Each number is 128 + 24 x the weight over its row's rms, rounded and kept within 0 to 255. Layers, rows and columns count from 0. Numbers have three digits each. The size before them is the row's rms in percent of the matrix's.

# layer 2 MLP down (transposed), 5120x640, rms 0.00563, rows 2991-3157, columns 240-279
052:132119142164157147165114097082127133117113131170129073150146133144133137127125152138127149111133139123102159147150125135
063:139137107158119150128126128122138149093136144157118107145127131130152152107163177177117065096113118087059103140134136138
049:116151170134106123132107119174156122088132120153176165129161111092086172121130126134120093135149176122101120101087110114
106:105135112150123125109155173171144149129052130117094161129138161095116137148107142158125151177088095125144119136128115114
035:196112137094150158154098129113151158104096111132170112071184181131109086130093124157138144116116141148114097159104129127
078:165131129111142114089136076109112153146127118092140107090145148163100092130125127125141143101095116139112087110140112136
073:102138115109151107159105096084140171102083137183166125200112118123120095127147104072141133128141151118104137146153131149
036:133146109116158147129130148100140162141125143135146130186141123139087091136118109139105152126122128154081107151147111133
136:134109124094136116106103142097132141108134162162161102146113126132113178132079119137142184119125126145140074131127170086
026:113102128154181115155126131098129110172095138119126147119149145125133165146164134150146147138104107140144102189107148126
096:089144128104114114097123174168135118078130123099157124124172121146138135116136110147158124146142118129111131126096143090
038:153140125144112145097143140121108134132111157107174131098125156143089100147145130130138138164128135147114133129106133135
057:122135126146115158133162089143138137151096129107117119116099176138134162106099149157099144179104112157130078104138168149
074:145119115105137133125114081085133109081103099131224117111117114107087165088129162150108157081154134155152125114126120102
046:115149116149098144149098093160137107110127154080097168072104115140139190144159123114111132103109101119127096120159120116
061:097120111122172173114113091132130148116116170123126180166146176108167124153102155170108127117129097120119116098112096145
061:149153121092123143138126139130145083090100134065124130098081148102144133164133121119110156116121146107114112128119134134
134:133106164140148114102149149152113138172109142111044103139110142099110126112144099100158131127112119165092160113154101142
457:118141134151146143132112127120121101098131158113130092106113143125118168050188138125116075138140126129145111112164129170
114:170129151077142115165122138135139161124088167139110107140130153104157112086121098125132121103124140119087142156107131161
051:141113128094154109113135151089157127179141093102129115158151127110138138121146133121133074127142142093139118116120095095
049:201152124089093154103159121153121163137120119138168117108126135120109133084120126104096068103133161142108140119094104126
132:121133135144165132115133123091106134188165176126135112087135125152074136107131098102117122179149121133141121133124113127
029:166129134142119130130151105103143102185148155127110106106147138113124099145134134125117132157133118134146142135147129112
037:156137151106099145106166151117145104081139119086162142115141156146132138122115069126129073109132128085187129111134080125
083:135087112082121103138122145121139165136085122108138099159168172152172119107133108094168119115164105162107122138122129083
138:131088175116125186135113126099151119144165137096114128121131155120138134135137139092120130190140132133151142126140132140
093:088114125133114111113108109157172129167114165122110104157131141118152119158119132123169094108165096158123153084121138060
071:147131143126134142157167101097169129151117150143166105135130134110125089090103160150117095114145139118150103113065093077
095:127099120118152142088118126138177112102147114087066124080176132165121157081114139117124148148150122093129117124082080148
051:105119112167146152121091132118112142150104117125101134126168145168130153117133123107138098123124117074118138097178131116
075:130103115160183113102160099152126128149135112126054115134129103117106139160139139146105198160099121123133114126195150099
071:145157150144127110103132173090120172118110164156114135096157176086094119109092129160099165092148086108177123132139090169
080:147163102119077122109109102131147116151093099077096152128109141110137174164104132129152141105125143119146109079148159157
035:067139122119108107134118116134131135140133095150101138102131100089133097148161133134129111154126113122150139140107070131
249:152142115124192126109147127114141113152122144102128133127133117141111145104132242196137132149130085134139133124156134124
075:147124132139096102152168149142148137171113104124104122122117137104154126105104075105122141082132136102080129186140117077
121:106127124169114178116147124128111129103140182064142092139139141135132136129121135134157152141124108143094111135110099136
094:127143118080126131108103167102130133074138169128125115125153124130098108064143133132124104133120130131115194153165131108
060:127129155088138147073156105109122142072098173138140095090149150109147127125123128162113149118142084161148125194149147137
123:100138116104099121127137114131120158118125076134121098104125141166095136109111117120104126156112136132128133103099087079
270:133144128106107087139174182107170129111137137140139145142133117048128113181119084121130132179153114130128134149130105148
054:136139134152128093156140146137119115109148119146127118101165088127088125086070115120124130094122128146080134067105094168
072:137148125100151101101193143120118120110107120100128133133156145113136067159145134098131121145176142123129115092111153133
105:137133119110157127153133149102119126069113148138160115192147143139110087142103094083107117130139136139139127155164115129
087:056106117141151125155168112124150158157103110155065146132098095129115123096105139116164108127133114142129114111150189140
110:119134142132169150144083142123136137141155112148069134162146095094160137157180128116148171163124081122169122094171135122
074:167085170117126104111115160113149115162107118119126137121107100086146155164160106134142146141119141088123134139150118118
067:131125118115163125122139142104158110134138144145126142117116153110101106130128126153141129132134123133158098147153096114
104:165124109102138134113126111090150114200152133141100125128138130127153126140101128138165110150098142120126173108118141169
065:144102134167127131097128114103100119118136165116116128121093131110061080122167105109119138095111124139132111111105141154
095:130183118123119152128099141152112156137122154143111113087094138103119085102136150128127114072092114121107157115128155126
067:150131116139142115159153158131127091132191173157130125161107144114116128106153146152113134110124144165160094140113087169
088:154117102110123170133145127093127105114135120137088107091094136117124120108100113103123126125103122139127117138112160126
105:115096150106146130154116125110123094132117092160102149168201159101146131155091132140139152137068131079123174144157169129
096:162116145115164117177105130161152107136118126095164140166146130103129076144129143112142111122134126101140105166112134154
104:143190115143105142174180160129140159141120146153139093116132136157082162177155100121116083130159131150099142094151116156
093:161116126152139105142110108132147090140114133135109133122149113128131129161114115132132135094096159146119136103147130151
228:102084108143148075143128132109140150114128113167091116136141118129130153130125108106166134144133133137120137133117099139
137:130145158119125154110104127135156126076157118152121092187114155116167119156135141118126101137178134111114104155126149145
083:143136116167141146133175132118138130109099093130126140159100147109172077117134131113123151155151090161117148163129130157
067:095138118120104168157131120134110114127127119134150139107155153102074163095148109141127124152123084113160122089122101155
066:082165135155126121107126179120115135117164126135114127151099171145114077094109147127120124127127134120089116109154163105
083:147169136103124128101095057102115148156155137118150130118166162145131104082151163174135126149105109119100159113130121118
092:083154121116110147158135138119134139141157169157117144153181135102147162145155092130114161129114124149123123191139160129
069:168132130124170114115148095087132130138122145125105158159141109116129103114128128130126129118124150143151130134146126147
041:153146133064110130138145162122112129156112162138152135112106132108099135117144128125106109090074132103124149147108102130
097:140134145125126117152124138125110117132121119130153135125139119095084073112142089122111152123143159105118156153143130092
068:130163116142118119097112131128151128125100123113146096084127109186133119114156124098143079121096120159108189074103106128
037:163137148107101118123143159120166111116100095118112144136123120121128132120141113120095146119120151107156133112125110143
078:113144102102194113163137127120137156156149087168132111127137144124142110141103137135163154142123104146095127110132109143
117:131118098115084121075119150135128115109125106134085111100160130116139117135114115098096116095104139110150131096123114144
035:121126096135166119155088089110100172120148146143137088168123163130158108138179153105178128145103105124104112131171111150
093:102104111149175143133107123106103124086126111162122141129106085148111086159129113113144133086130115178136126111145138129
041:170160152122182145133158145136118102099113144073108142130049136093147089111142091162145136105114112144112141127158150122
102:129103140088140132120086137139133100146150133097121163146066130096086175152143137135116153095151171119109113130122141130
042:154148130115180170123129169123136146152100120126117124115174130114149129129099159134146123151140083136121141126134114082
074:155166132139129132128152122140131136146128114146177087125141119092135111122128151119133177097122139157140134129073152117
040:122112156133160147092168113117141121142122130115150124105119087163119102114136151161103157074136134154143155129136116119
097:159159119099154143147119116129130137147111131151102149157126103121136121114088149162149188151120122131109139140098159151
153:107130154131097100098144134118114115107114108114157174104123139112137139102113094157134158118127155094119106105123109086
076:108116057122179157056129123119131144131090111116134103180149148150148143129140126149120153135101124133104144153165151157
093:122132137096128077156175180140101080129126117104075159109093094107097093113156103094124136110160165127104105128148122148
132:128126133150102139167148159122141147150139155105111141126128123126124130130125160160118110132194150110121113125081102100
052:117134124117129129171126144126132118146104089119131084069135104119091126116106128128120069149125123131101143144093142102
026:163126133130133132129136134133143139159142142140118167117125209115133146155147145139133151140110124130113120160199126131
114:123160134124123158107148103141161116150167129147160126121104155129179154120112133124126106107161165122105136082085091066
072:164090132130147142122119131108149127121119100115131125143145077121123137125098127162140166145102123120096125141119116128
223:089159117138143090126122153119132135132162137118161139133108138156147165145130101135130125123136118133139113139152117144
143:124104095147141137137097106099144151158144165123078115115105107134161110158119112114095152126126118146118096150113102099
040:136141131133150132122137115140109156131128141125188104124129096184093137133097130110128120137147105158102133133078111126
072:115167141133123107138120129115116116093180132149180158141082113103113174122079085118168090120089169094145122104093136154
098:130082111138146101144120125099139140123129167167080141144095143074107133157127115088141113174136134142147120134191099129
198:077107119153132144147155123099118146111141132144081108182113114149187107186136140125103109123125120121131071118126157140
055:105131135149127124126136109078126120126156114171130117144133126106124110133087116096094126098147129142177091069095103133
062:131132165117092109150145142102134108161101124087128108131100112131113136121108102124081116131124111104105130118129119123
081:102124143105120130158122146077136113122111127095130112111102100120142158113128139135122132140120095068120174090124089155
148:131132118137131118193162142116159122169131133149072140108126089133124139118142116130089150110122157124151134138089093094
060:113119136115131148152160153143114146112143119149174110108135143124161136126077145141132137120133117104097117108101109122
087:145086144115128131114102115152096171117110136147115139151116154096124102130128104106158120095086118137160138157176111135
039:101173136123138129126108141134161097097161153130134163103143141127154123149122139106147133096107108110165126132086168123
087:139153132090129109137137100126156104178143132115087073111157139107121076126145124142079137159106135102105117116116162105
079:158179119145178171087176106143143127191131178126112065160104121111119089143171146166159148128129105076151167162113118141
100:155075165115156108127106114146072120152127132099120134115139137080116124166112134130130096122124128123139170134154119139
060:137142134151104085133157163140162144120103144119104134106162120082120135148102105159169105117094104094149163132100111152
064:157155113132124122076163144095122124126147125143076138107112115135112135106144141146121124129150105134112148104126113127
043:136106128081107113157159150119116107082115102131091112102100170101108123123138112127136130066091163117118066138134091134
058:116135138144151132128159131134128120137100127106083120165136117121139125176145161152098163156138100164142107110143157146
043:151140113183141121107124115120105111127111119165164122091146110115134121149124110168112117114130120132134122128154164107
048:152162167127144129145134107113134136118125152128125150132069154147135164108110122139139117120135126116129147129128143113
024:117153122183169109132128103143139119085135160076111188130099193181073133140142074183178121134119136135143112155165117155
038:139121117125161117172106075120176120145142159109116092129084127112084106129147125119134104189144147110195111137122082181
105:134118122156135126101112133146125117118113070145134138154156170151120065129106138129135151118117137130117090087119138107
093:105083102155160115126090095067161121159135098152100132170128173170171081146122126126163132136137089154134085120122131097
121:118132110147155159113108092102126168155113155116139115155091122137091127120134163177133148117064125150119147158099113131
168:119119153099161130117087117142175147153110151142098110156096143123160146143171164142131130116066126121119102172126121150
076:099117142116113113112153118134116131117158090139150111130137101125066109104177082089140133133143155120125115129123124144
068:125149123093114107165170132134159138125098138106119123108166176100084104139143139140101156155089163113091132124183104113
066:089130133168140057202148119124120117095153113152152128113121149133129075109146145151111137106106070147156152125101064095
073:124131116128140105142070081127152143103122146122125105078122123172121146095181146157116076125160090102128127096130099124
068:142115109146101102070169119139132126173129146105120130109094080157106176140144072155130167107133133132099118119148128117
082:123152154105167095156139081135116130117096088123158123181103156130118065151143103118125155110131138157119123121179093158
067:163097146146164085136063142123077117122102130089077144081098123122109142110145171131138098108146102096098143144116121105
293:121064129160148149143117106134130119129152182172149121122106121123136104103160142135153148119160138150134115125161096166
133:116152165120118136101136150108143109141101111080134152161117124057135155090126117116180130107142142128116125113123132139
051:128123106140164134124134122124125145140120082154103146135153123094150109136077150161122146159105104100159125116123130147
226:139121176154125109151135133126154104132134133115166128118132087112161129124121112087087137128131109139155141124111117139
038:186104123112168154099146125130164108149146126142089117097132150107106107118143095119152119128132116122113101135122095113
039:107161090125182127147121128128146133110091119117130119177145108130114126163111147137147121127157110138113121162140129108
077:094119118142162096157107166095136143113147118150070108140147097120109109102153110145124123123132095087172127117150113125
066:109125144127153142112086140123146144122099140113130105128156154109127147109168096126085116154139161099146111128153093171
040:140117088120160084084108110106109131152110128106129157136097130157134123122111091098207131127172121108092137096167151133
086:137142130111162152110164159088163122153119169100114126147116124116123116154115147157132134127143167158160119138178139112
095:119136098111187162114156123109154134131160150168092092127143114132133107200139148132149140186130100100150141100119133169
068:157109140122155126128172109155136084180160117147159166103112102117088104128135165184146157164142168099160153130175113138
055:155117090152141147125144146160113103094149114111147133103111148147100094114140119092140105154149127141105148080160147149
107:133109120139098066159138151094117093160147096135133099123182099142147166138064149145113118141090115077125141119126109130
064:146132104080094112162143159114105102137095102100127103129139153124143138173171141089103094131122098160159096123120115140
077:088150119138118148138130128127150161112099132118083143079153086134143123140102128105114143089139132102158126118114177102
160:114130131159123099125116137110165112123116140137139155151139155083139127143106109142144107106155126085149146123170121077
042:108117122136119110127153122154108142128148126140113095122085153166150121120173139135117149102093142115147120140098134146
070:095112179129141151092149112115144144155130124125148151091053139102106114131166096153116147100147171169147125079143113154
053:113131119158152116125157138113091126128162144077138119098115094142124153082169115105132143196101107128133165097171110157
105:096133119099148116074175153136157115087129125147079128116109127153130174172109114128134159126134110100168126115116145150
031:145093092119186123145128137128143131112106129137116080131189124105122115156073151122154107106113129120142113147119096151
092:115092107112177157121148097101151133133128161162080146142124118130118153132137165144164127152116117113135169111209131150
089:100114127135131102114099156133114165122145106161085123148161142121100090146157145119148118109127115123099149156147121098
051:112106132137141136114144168131134157088113142119108105148104165153157148113116149087108101131092154084107100168105162108
137:113124113122151135072141117131166143092138111099031115154110125128128137109157146133116136134135110161110152122181107137
073:098108084088118093139144144163151172137117108129096125135151104140136137104104148074132135136096110157124181118169146132
094:189161150115145110097104117110089134147103110095171120119109072134122114107129098141123140098112135103085121164128119101
067:145137135131137140140171124122154121150105104105141108090119065110094102136070104164099124143105120158143112133118161117
175:148121121128138127193132091123162110122107120122117161137109106110115134138121133146125138127122153135113133141159178092
032:080141153098100120151126167103122149087116138134171150151154174114165135125124168130080122085125131119132124138161140133
126:152168114157144123116138118124182119110119101109103131117115132129105128119146133122134122155118129096131136100156118099
136:154087145175179114105139152154152133157128134096115124123093130125084164104098099162119157140116115162133139099151152139
047:123097122134140097118112101108116139106119142131114131105146113080132123129093101087132158118130112109163168102110174163
095:132090162098104154104114145116122132137122113129134148143152155074122144136108097137121141154112132128144136122185114162
056:183097128135148078126102147079101092149124119149168129112115137133132107152114170136118108161123153117147124150168124080
058:109129104153161140172132096135096157147122110139143101144140172117075128154135126152137129117140101138089169150155133164
046:145120096121143128133180108116113113129120149134126121162088136122115150140130149185109147146135099136117130162164137145
061:153105113112145126126137134101174098112139125123076118115061135101153080134139138126114164106123121146151128144150093140
116:085137135135164134148106129130108120127180143152080122090121152155106121138094175112092160204129121144148129148118158126
152:133054120101155140159138129173096140148119125119129104136149127107127095136121105139123136115113142104109115121151173147
046:166105115141163138107114104128120152102096149129105149152097165081150137113123101096141178120163126075074098155143108150
059:119091128116115152148123193135120134149092114140118155108124163143100122128122114142130117136090090101133088105130110148
061:115113108117149113148120165113159115160186161117101100171132157162125114106157122080132139141144161138138110134120113162
# layer 2 MLP up, 5120x640, rms 0.0136, rows 2992-3158, columns 240-279
094:127115142141131147160089140077085108128094144148147136142090129135144112097128118083121151126131153132136131149127156095
091:076137139145136096141135118114111155072124166143155076139129130102163144099137108117122125108102167131090124144143121124
107:106080138077163101110111132147140124088100160126137101126110126130119100108113107123167130099119122090076138158154143143
090:129100130094121121125138140128125139114118133131155142141130088156129138098122109110120130108124143103135084124087161158
099:135138117124143103164113134106123137131111130164143096121135133140154106196112118128117125122133128125071128134103127110
093:104145146089094092133124087137093156116102126156163117139179151148153100120091131089140080111147155142138131131138162118
089:082111116120120151116141170109142127119169133153170106116120146096109162133090141124136119134111159173148120114147116093
109:100128125110109097146152118110097117117148118131116139118099125132136139142091078098105111091135136125125131128128128075
089:105126124073144115145134142114125122145116146137104209100098138115170113129128130128142098117160161103111141113148125116
105:089145130086132103108169123119098151123154158134131144137118100188165078122074103124158130104146141170132162136093151138
090:104136099120112075157094143106181114183136134112097091160148121155134107137102118105140100149128088138102123122117143081
090:120083105136144116106146078117160077132083130116110108141123173149132104105105142113144130129134125126110108099128112143
096:079131114116112153130132121115153163111128142100085097138148164129140107134124156140143097118146119150097119102138148168
091:109136112103135097116139119115161157126123162184138118178164094108125138090084105136113135114169130109076138089090104064
097:137138122190124112114164109137149140100126090083137158170135122155121116102139104114119117067121164135126123123094149102
089:124153109101139116167180120169077152135103178143164140135125109135182126157103111097116127127121156138091129141132144114
111:103089117098146162153150128099159126125119147096144120125154125103110073134100107118125127108180105141134110113118112080
212:066129151099142136127127140121128118113116139113098156119141130134144142106073142101150088133124136090152160179165139132
102:120151099155107087157109100087105135134115104137172151155151109144157122132152112101150133107143139112133106124125150094
092:126154129162181114139167148136123142106093093148163116178141138119096093125106167104138158068149121160093163106068122094
092:100145129144135157142144108110080161145127145107124122136117128133139112120088144146129076154112127135126088147141117104
115:143146145132176130148130100147150115127098095122134099158111108148115158146122119145146117084135128143116106135139107102
088:088135123107086127152123103129126138099129147131147137159158134112092074116110161144106115107135145115115152157107116124
088:146117148116116153162121111109129167126135094079155115103134131109158144142152122109145157065131110106121157117146137131
095:119130101131132104138080112129122158120134115104143118117156096102140114110130093140160121136164112144148119122135129113
117:125131122123091125116115086135123139116127126130163114125073130157096126153157136131096070083133131116148132115135119131
101:103154108125139082131158081130103129101116134134164109100152106185178127156143110108135121098117095109096081170144155125
095:127146100094108106170095142111116110135149113099152109133139112083163129127098155159167129157098110140110112130135095105
098:112180112146119127153166190142130159118151150108135101128093153100141154173083107130123078119165147145107148159094122099
092:142126117145100123148149070164103137132122112101114102161139122134079113148059096111132148142132131184128095154149103098
091:136082134109113094105106148119128161117129114137105126112147138145091125127127130119152090114123159167117104131145134127
094:127111155079124087111162122142101172072123116126135123100157130144163106154076084118145110091110205161128133122104119129
093:125129130147105116162129123140091170157103148141157115113165119094129140135140112109154131133127111143100134145102126093
089:103191110082090091136136129164098105112105159104179142123145115153169130115066100118126148109155167159116099151136145084
141:114137156110076121160142123115155145094092131106137144180097115076127118124142062061148140067176176125133112124115094099
095:085099137146145120107074099151138145213145164132152146159184109107133104134097123092148092086126124132117131141173138095
103:117158153087139114157092141136128139166132134118118102116118135135136134121124124129155126121129133089129151129113128131
096:125146128109103123094106134092099154104108163126115120159141147129163133179135057159108121092134163162124138103126103110
095:103158135140138109164155154115112152122121089153109099162134149126157137188131115128119098112155138139116157120110141103
105:090141106127090115116180124128148119074096118128131146127126099206183116114132115138159144139142147132086125141114115118
159:095094129104117116176119155127127160110161120146102129178137103118137129161119103091167135128139162099088108159115137138
095:163106112087095062139106139161115129120150191122183115137141124120141115143112109153149142113174144098115111112107098107
092:140182110080107144116137143140116150147120123101109125164144109108153067149086123093146087124156125107136105167120166149
101:124127117150127124122141101114134135124084115103147175120158107096155106150151102153132121124135135143085127179109122089
096:080147117100143099150109096117122146136152113125144110118126121135145047140145148139116111137112142131093122094139094117
102:143154135085126123167133136123093151104084107095130119141131115141147088084124092121140121112139143132120104166136166145
094:135133156141125115138108084112113153111099170161161153121088127142130127114121128123173108051205121154126119155117146129
098:079112156144131121086125100112177120120057092148146105121166142117128150108123105096123104086174131105129127148119104130
108:055129139125117141121148111136077154144122129122115132149117133159131076122133112096124092135146126159139113148137134036
093:160121114168091100176097121153104142155110155117099118125097108153138120111138118111088084123138152169075145096113151103
097:156142087104178101128122081107141146137136121133108148135145112153145104133115128104150123088122140102118093096134129137
097:114088144103121111165146137133108131103119117136161098138109155134123103122158160143140141116155107124091106147144153107
097:153135112151105131134120082092089130122140133130126133143122112152124141142129148087090141099110140128133114153116108089
101:099103118137112096129123112125114100131106130150163108124084134141143086092118115106121110102147149111124137130133129116
102:122131134108157117119103083108106165124156108152128167144107133126138105131100106117151126108147105141120128153129128108
098:102188131113126150137135148122104153142097134110167131157071135113125125131114107141141073138156175152097068142102121161
096:120123101099117143148156190094136096125137148104165121118102137167176098110138105140127105094128104152123093153094162096
130:157134127100126072145076146124132138106100149159118159124141111138125134139112118109162137127120120137075146165129129136
108:111145094172149112144116126110123117125140086165121138109142139180117143138124093111132076108149102179149119137129106141
092:094163153135146141103141117097146166140119162135148096127178111157130134172114143129149143109126160134133136122079134127
096:084069144133167079114110117089094125139096179088105120163145141139143099137132090123156102073135128160132128124135127093
089:115141131105145129110114121135143140107097110113142102145144142125112142167117113131134166083144134127105107099131107101
098:113138134132155046141125157113103139099115122143197101156095160126141120144117143123142079117108129119099114180105151115
102:091117100103124103149133121121118115140119142140128129124105139141114131142093104116128122133157185066147129150102153135
095:107128109103117098092119123128155126077163132118105113149137083139150082138127141117170142152126153091133096126097143093
092:093137147136114084150100104143105160128091152111125124146167107141179134175116131136165153120081121102126099115091145151
100:149125157131150170168111120108102148115100115127096104182136143132173167077136161107120118105157133130138095140130132130
087:107113137132106086138133145078125129122127153118140154128130124127139076090112099135114124107149178130117146113117113110
092:090155125161109106108129186097108138122154156161105123143089154098168138131146147105173151114166110175109160173134096101
099:077155113136153114152135134103112126119122122121136123125138111145194165162134096096120118103122141092101088152076160121
104:156167114156102146155105137113102108124132129155167103156132125165168159115124147156121117101190117096108082123117126120
085:081103124136080127101127142134092149119136102133123096175116165108130134124112141152152150123102154117106079134101139119
097:110162110192136125177150102139141145115068095182135077124140101096107097156100129126103159094137173147105127137119156108
087:139158140115156131113154135144096139103168120118126137137111138102144106101097102101104109155195152076133189095135168075
100:106147130143098128137110104132125129109170156153139108137181081112092144118122130107101087118185067130119134123092121092
088:114121166121134106129135179104147129141154126178129120157156125150149077133126106085141111138136117126138126167093127160
094:135133128106122143121123119111141105135093144098103107126124098101190150120126145121108151089151147146132152102111132113
088:149128145137180077155113135130157119112092129172124145135111089094130131147087110110111095133120110101159104137141094153
097:111159141075105177123139080116111141153100143126119117116117161102138083126137104107126090095146090115115116139119165134
120:094161119130135152108114106130058143130111143175160107144094134121124125104147113129145099101151137116114145114125143134
093:126139111154150097115116113157100146111118110154155140135114097147147105130119103102146111118132142085127153120141148128
096:139090143144140096207127121133125146113121147150157104180163117128133106163093129131133171120173139162117131143148132124
115:072143153123109096151149116136102187116153128112116093154144088176163102164102132139162156104113115136098110157115157130
093:113124125162114145129123121112111144097112138126123127132107163157148092131148126123150117069126132113116101124145119116
085:100123165122138123091098090118093115121124127157116117138159129138149142144116107073141100119113099084087112123156151107
111:104123130158132097140117105145132125138151118137182123133113113096121114091115126085147108109159129141111140123089164100
093:145128107094157114156113117130119099112129130139112095155119122108171118170162139077126079108133125121117123151118151087
124:130111115159147129083107106135088138107137158116135069146145113114164131178138083089177140125153135150090145105155100134
107:132101081108150118162098130131130188088096130158142112153132094143163117127082114116155118087148103129101061163076105077
092:123151172135107116126140124122139121111112075155141117138142139134148082127058161141124142133138129139102092153135155122
091:094166095128109066099110091094113129115106103109149142127163154107171133164091119134107161121155125155086118158117126111
098:116113172125119121146133137106152146137116123148138160132151138118147168178105067093142125118147115153144148123126142132
125:125100136126119112157088113102149133144145137129116138157133122116161129096093156121128057073151173137124142162080129136
094:082120134087128113120091124147136122135098094093144125111139115150156119101143113099110149141165118177157113112124144166
090:102103166122132076137121085150119120080095111049157147159129135154169085135151143123119144068104134141099113109083136151
094:090139140166123116147105093141134178125111127166109145137163133125146139134131162105148123095124126161092110096129153129
114:108159115152127138096172115134113133090156161120120124112168122129151145141107083126117113091156109168132114091087111126
093:136162144090085091136121161071145130098100133141102151141113163152142089147123087124118127094131147119117065144148106108
100:094117114151112108135107134121084163156125089105143146098150059151115122145121112108118111144109154065107155188109123073
091:093153113134137111186117097097153127123136120131141132132116139103149142132095076139174122097133123111089112112128153111
095:116152139130130095107096112114125121151126133134155112135093121150109108149115095111120124127146187111122094147100153115
095:124137163122117119113125109112116128149104121107188107129149144100149134120087086124113129111157112114122142095078162136
100:129139097120137148137129102116083150141113140140153136164139103150141094144121113115161146090087075111070116132106102121
088:147068156141120126193113056106110176107147148141129112132155141129109112108119106104143100120162141168127136130115106116
092:098097127100122107120148129130097106088112134149112133186144141127122124101142131108125116101136116105141124107126122138
091:138132127150131151177128113111129158119114105094126129127147181164137120146145127127134099136136116117152151157140126097
091:098129170129183107141142115157126137116079182100122137122133122143139121091137126090121176095104111137137097145165138061
096:138137139158110126133128111120092121134118134134153158116157130105189127124115100120086120108139124166124122152156158140
092:107119140089129105148124155125118119123100127166119101135151147118105124117100089142150180083123164140128118119115117106
083:162124137133111122127116093126126114136099088086135141160161133136126128134094126123155081080120156121127121129115134048
092:129129120122101152119104137117111111106171120128149141102166149093145118123126123118154072137136186108143120108118131076
102:087110113146089128107128144123126124096136135133145095122144159110115123121127127103123141137121162170124120187146155139
095:164095148147119109132104079140093180133135129130164110131144152145138122113100112120114160081092109141119091115112162158
106:107118151110133161144156115131128133125116124099141147093125162099131175168120133118131140126173136140127136139119131091
115:123147125115104127138109121112138115116110082126171120130145104099151152168101088080119123130126152095118121124086154100
092:094142116125125105118129098131111116083090158125134100107176154120142125146124117092144161096138092163134114122126114118
096:111138136101088116141141175111120136108114183100137157120164127100183086125093127123107165172108141147136117121108127112
093:112120095129135100131137116074156149108126158117173116162176147149142184125121122143159098074153139179163159148103153135
096:129162179137145112145080149161125162085142144144164124149149133127111134132139165104103161082140142098099138106126161116
094:104093150148138149098094098123133143085124128141133146124120153135151139194156083161139151096096137121147118137112146112
096:084163165148122147127170159121132140125156138168146122158133144114132097135088111100142110160105119155114123140122123154
096:145156151149122103162111117129122154100101152115153085143111105097124114118098139117126148084174134101121105121131183132
143:066129118132128078134087097096097169130097120144149127143124113137118117159091124087125154096163142146119136137134138109
106:090173121138131099120152096107093131116128102107131154153138111187133094124103112087138094104088091104107131124142152131
089:133173121116162097089113138169127171142130131100132139152138144101142126122128113093136172112085152100166119110136138126
153:120110093095132109157088106128124136120127144119123123176120097121157127092107103115178072103173172095096115155151122114
091:078171116149146145112157130091134141125094134159106113120147144140175110163114092115113142121094131090068142125122154112
086:100142147099095133124174105139101102115112191125113153163118102117158124117108129110160125087152114174129115133140123101
094:095107112152167127117124188135141159108107130131146164129182077167115124148135136142153113163138126140124112152121119126
097:138155124156123091138127162147136183134122126157167079101143141096135098102079098129112134121204100092109092161141118127
086:141140136160107130094131074163078178134110131136126143132094133125118106141106126119116122132134128096150080164135134109
100:125109098116144110109115117148112146101108139102160158123127106096183121146090097133150073093155144154042151105102119113
101:135125140115094115148085164159125199113120133100071154137126106126120104111134120113132143056186103140088119144134118122
094:081138120127145078154097102145101143161112154111159117128125131167131099087128102115118129085173118118146167151128126136
096:132146093090143130139096145142145168136164137096158130136160087135177119143183127138128141135123147105137107151084111113
102:109172127102112107159129125090082135109131138130115104128082168122167171133118103088115131100138159128123150157119112142
092:075145140111119107162115114138113186122123114122119132135120102142127105118164139121113129116134094137128144115126120115
092:102136163161127115134118110113128159093142132138180115143137114182156096155124130129113158130117148112107143146109131109
114:099142114150123125145133137127142173127093141139123120181111141142159103133120124127186112135144126126119126134164141159
091:094109154123100124171148145170133120133151122114149091148137128138156076133117083132110156118120108125146138153112119130
090:123124107137136098131109076156122164155172101118168116148101118143109157128114088111142123100138128136101126173140138116
091:106118056119178160156122128128123105100166130075132143125170142103179110143121121140134092129161147123117091118130125143
100:119148152158143122097163150116141139099096140129120148127145117104188088180122100131143131127127109205133108119127168098
096:099121134147120128140128120127123116086143138130127065167143140100135095179124120109094120112090157106118119146102126136
096:097128116096133121124121158096134159066115175120129140104143108155166131132101109136099155131141113154160126152110151081
101:107178096141127094150126147141134127137160141092121132148163118125121081105114129137147100096135121120096128140107126150
090:116121110077131144137160121135142130160134078103162147128128088127150080152091123119117115095140118149139113178140073105
116:101112120156115109173130133132141118108148131104147119137156133100140090169135125149096148155154128160099111144099129130
095:118148146174099142111125129131121119119127113134177126146146117094172161140143096113158094132174138114133141104118125098
096:120175142118099096156080155094135155112130114120162094150111153126130120127098138108138137134154120130105145163137166158
096:118121148145091161135150126100132169104084129119142150112141119154107104124129118145164105086167099109110141125117091093
117:153133129143114163178130127142104144149125129136110095134117143118156056171135129120130129115141140128119118143149143128
088:116191116115143134113119115078132119134156147111139129137131121185172154149144101161178117089136152161112138118138137144
104:115142118159131117163116080104056136116117163147134136151101111125145060146145099125130154118123129178126128132121157103
114:060095091148134068132122111102159129135137166143115094152150108162150133128134117101144100149135129129084113121122135061
087:162096110132159085132083127144127158143098152149131126152162155106137106125118070142153091113135159126128136132130136111
104:083137140133118133173113133077132166129153114121117135060125086099173129106099070118165114130161115124117136129087160084
093:094143119154134109133131113134103148132142121118122116136119120076117140131100121111111132143162139177082119086094128117
092:123125102135086109129122124113137143117175091101176131108110201102147102139118105106115122097117120122103120130132137090
087:140135173209100130130082160144129150132155119142148130125143089151122140100131102121131121107140162145058111144139137122
094:105142151146140113122144162139108148126132110154125110112139116119136105105126124106170134134136114146085099136111116117
111:189081162163111160161131125141133090108100154118162102152089102158117128088126116148133047123141138135124139148085089145
118:109137137117158141115133143088132141167136147130123151132141116127160104146148134114111103132182131099117134130121121118
093:087089087107133082134153098107152147092091122111129127155091179147144092156155118107166133101134123116097103148112154110
090:108135107100122085133120147118138157112133113120175061143147101157116110131111137070141103080107163114094163127112138109
090:162164142125082115102122123078065149114166121120123114118120167143148131118126094160167100079129141139121132121128113062
120:153156135093118118101146129114118134119105126113139110133108100178129117143111114114127123105193152165095116130147137110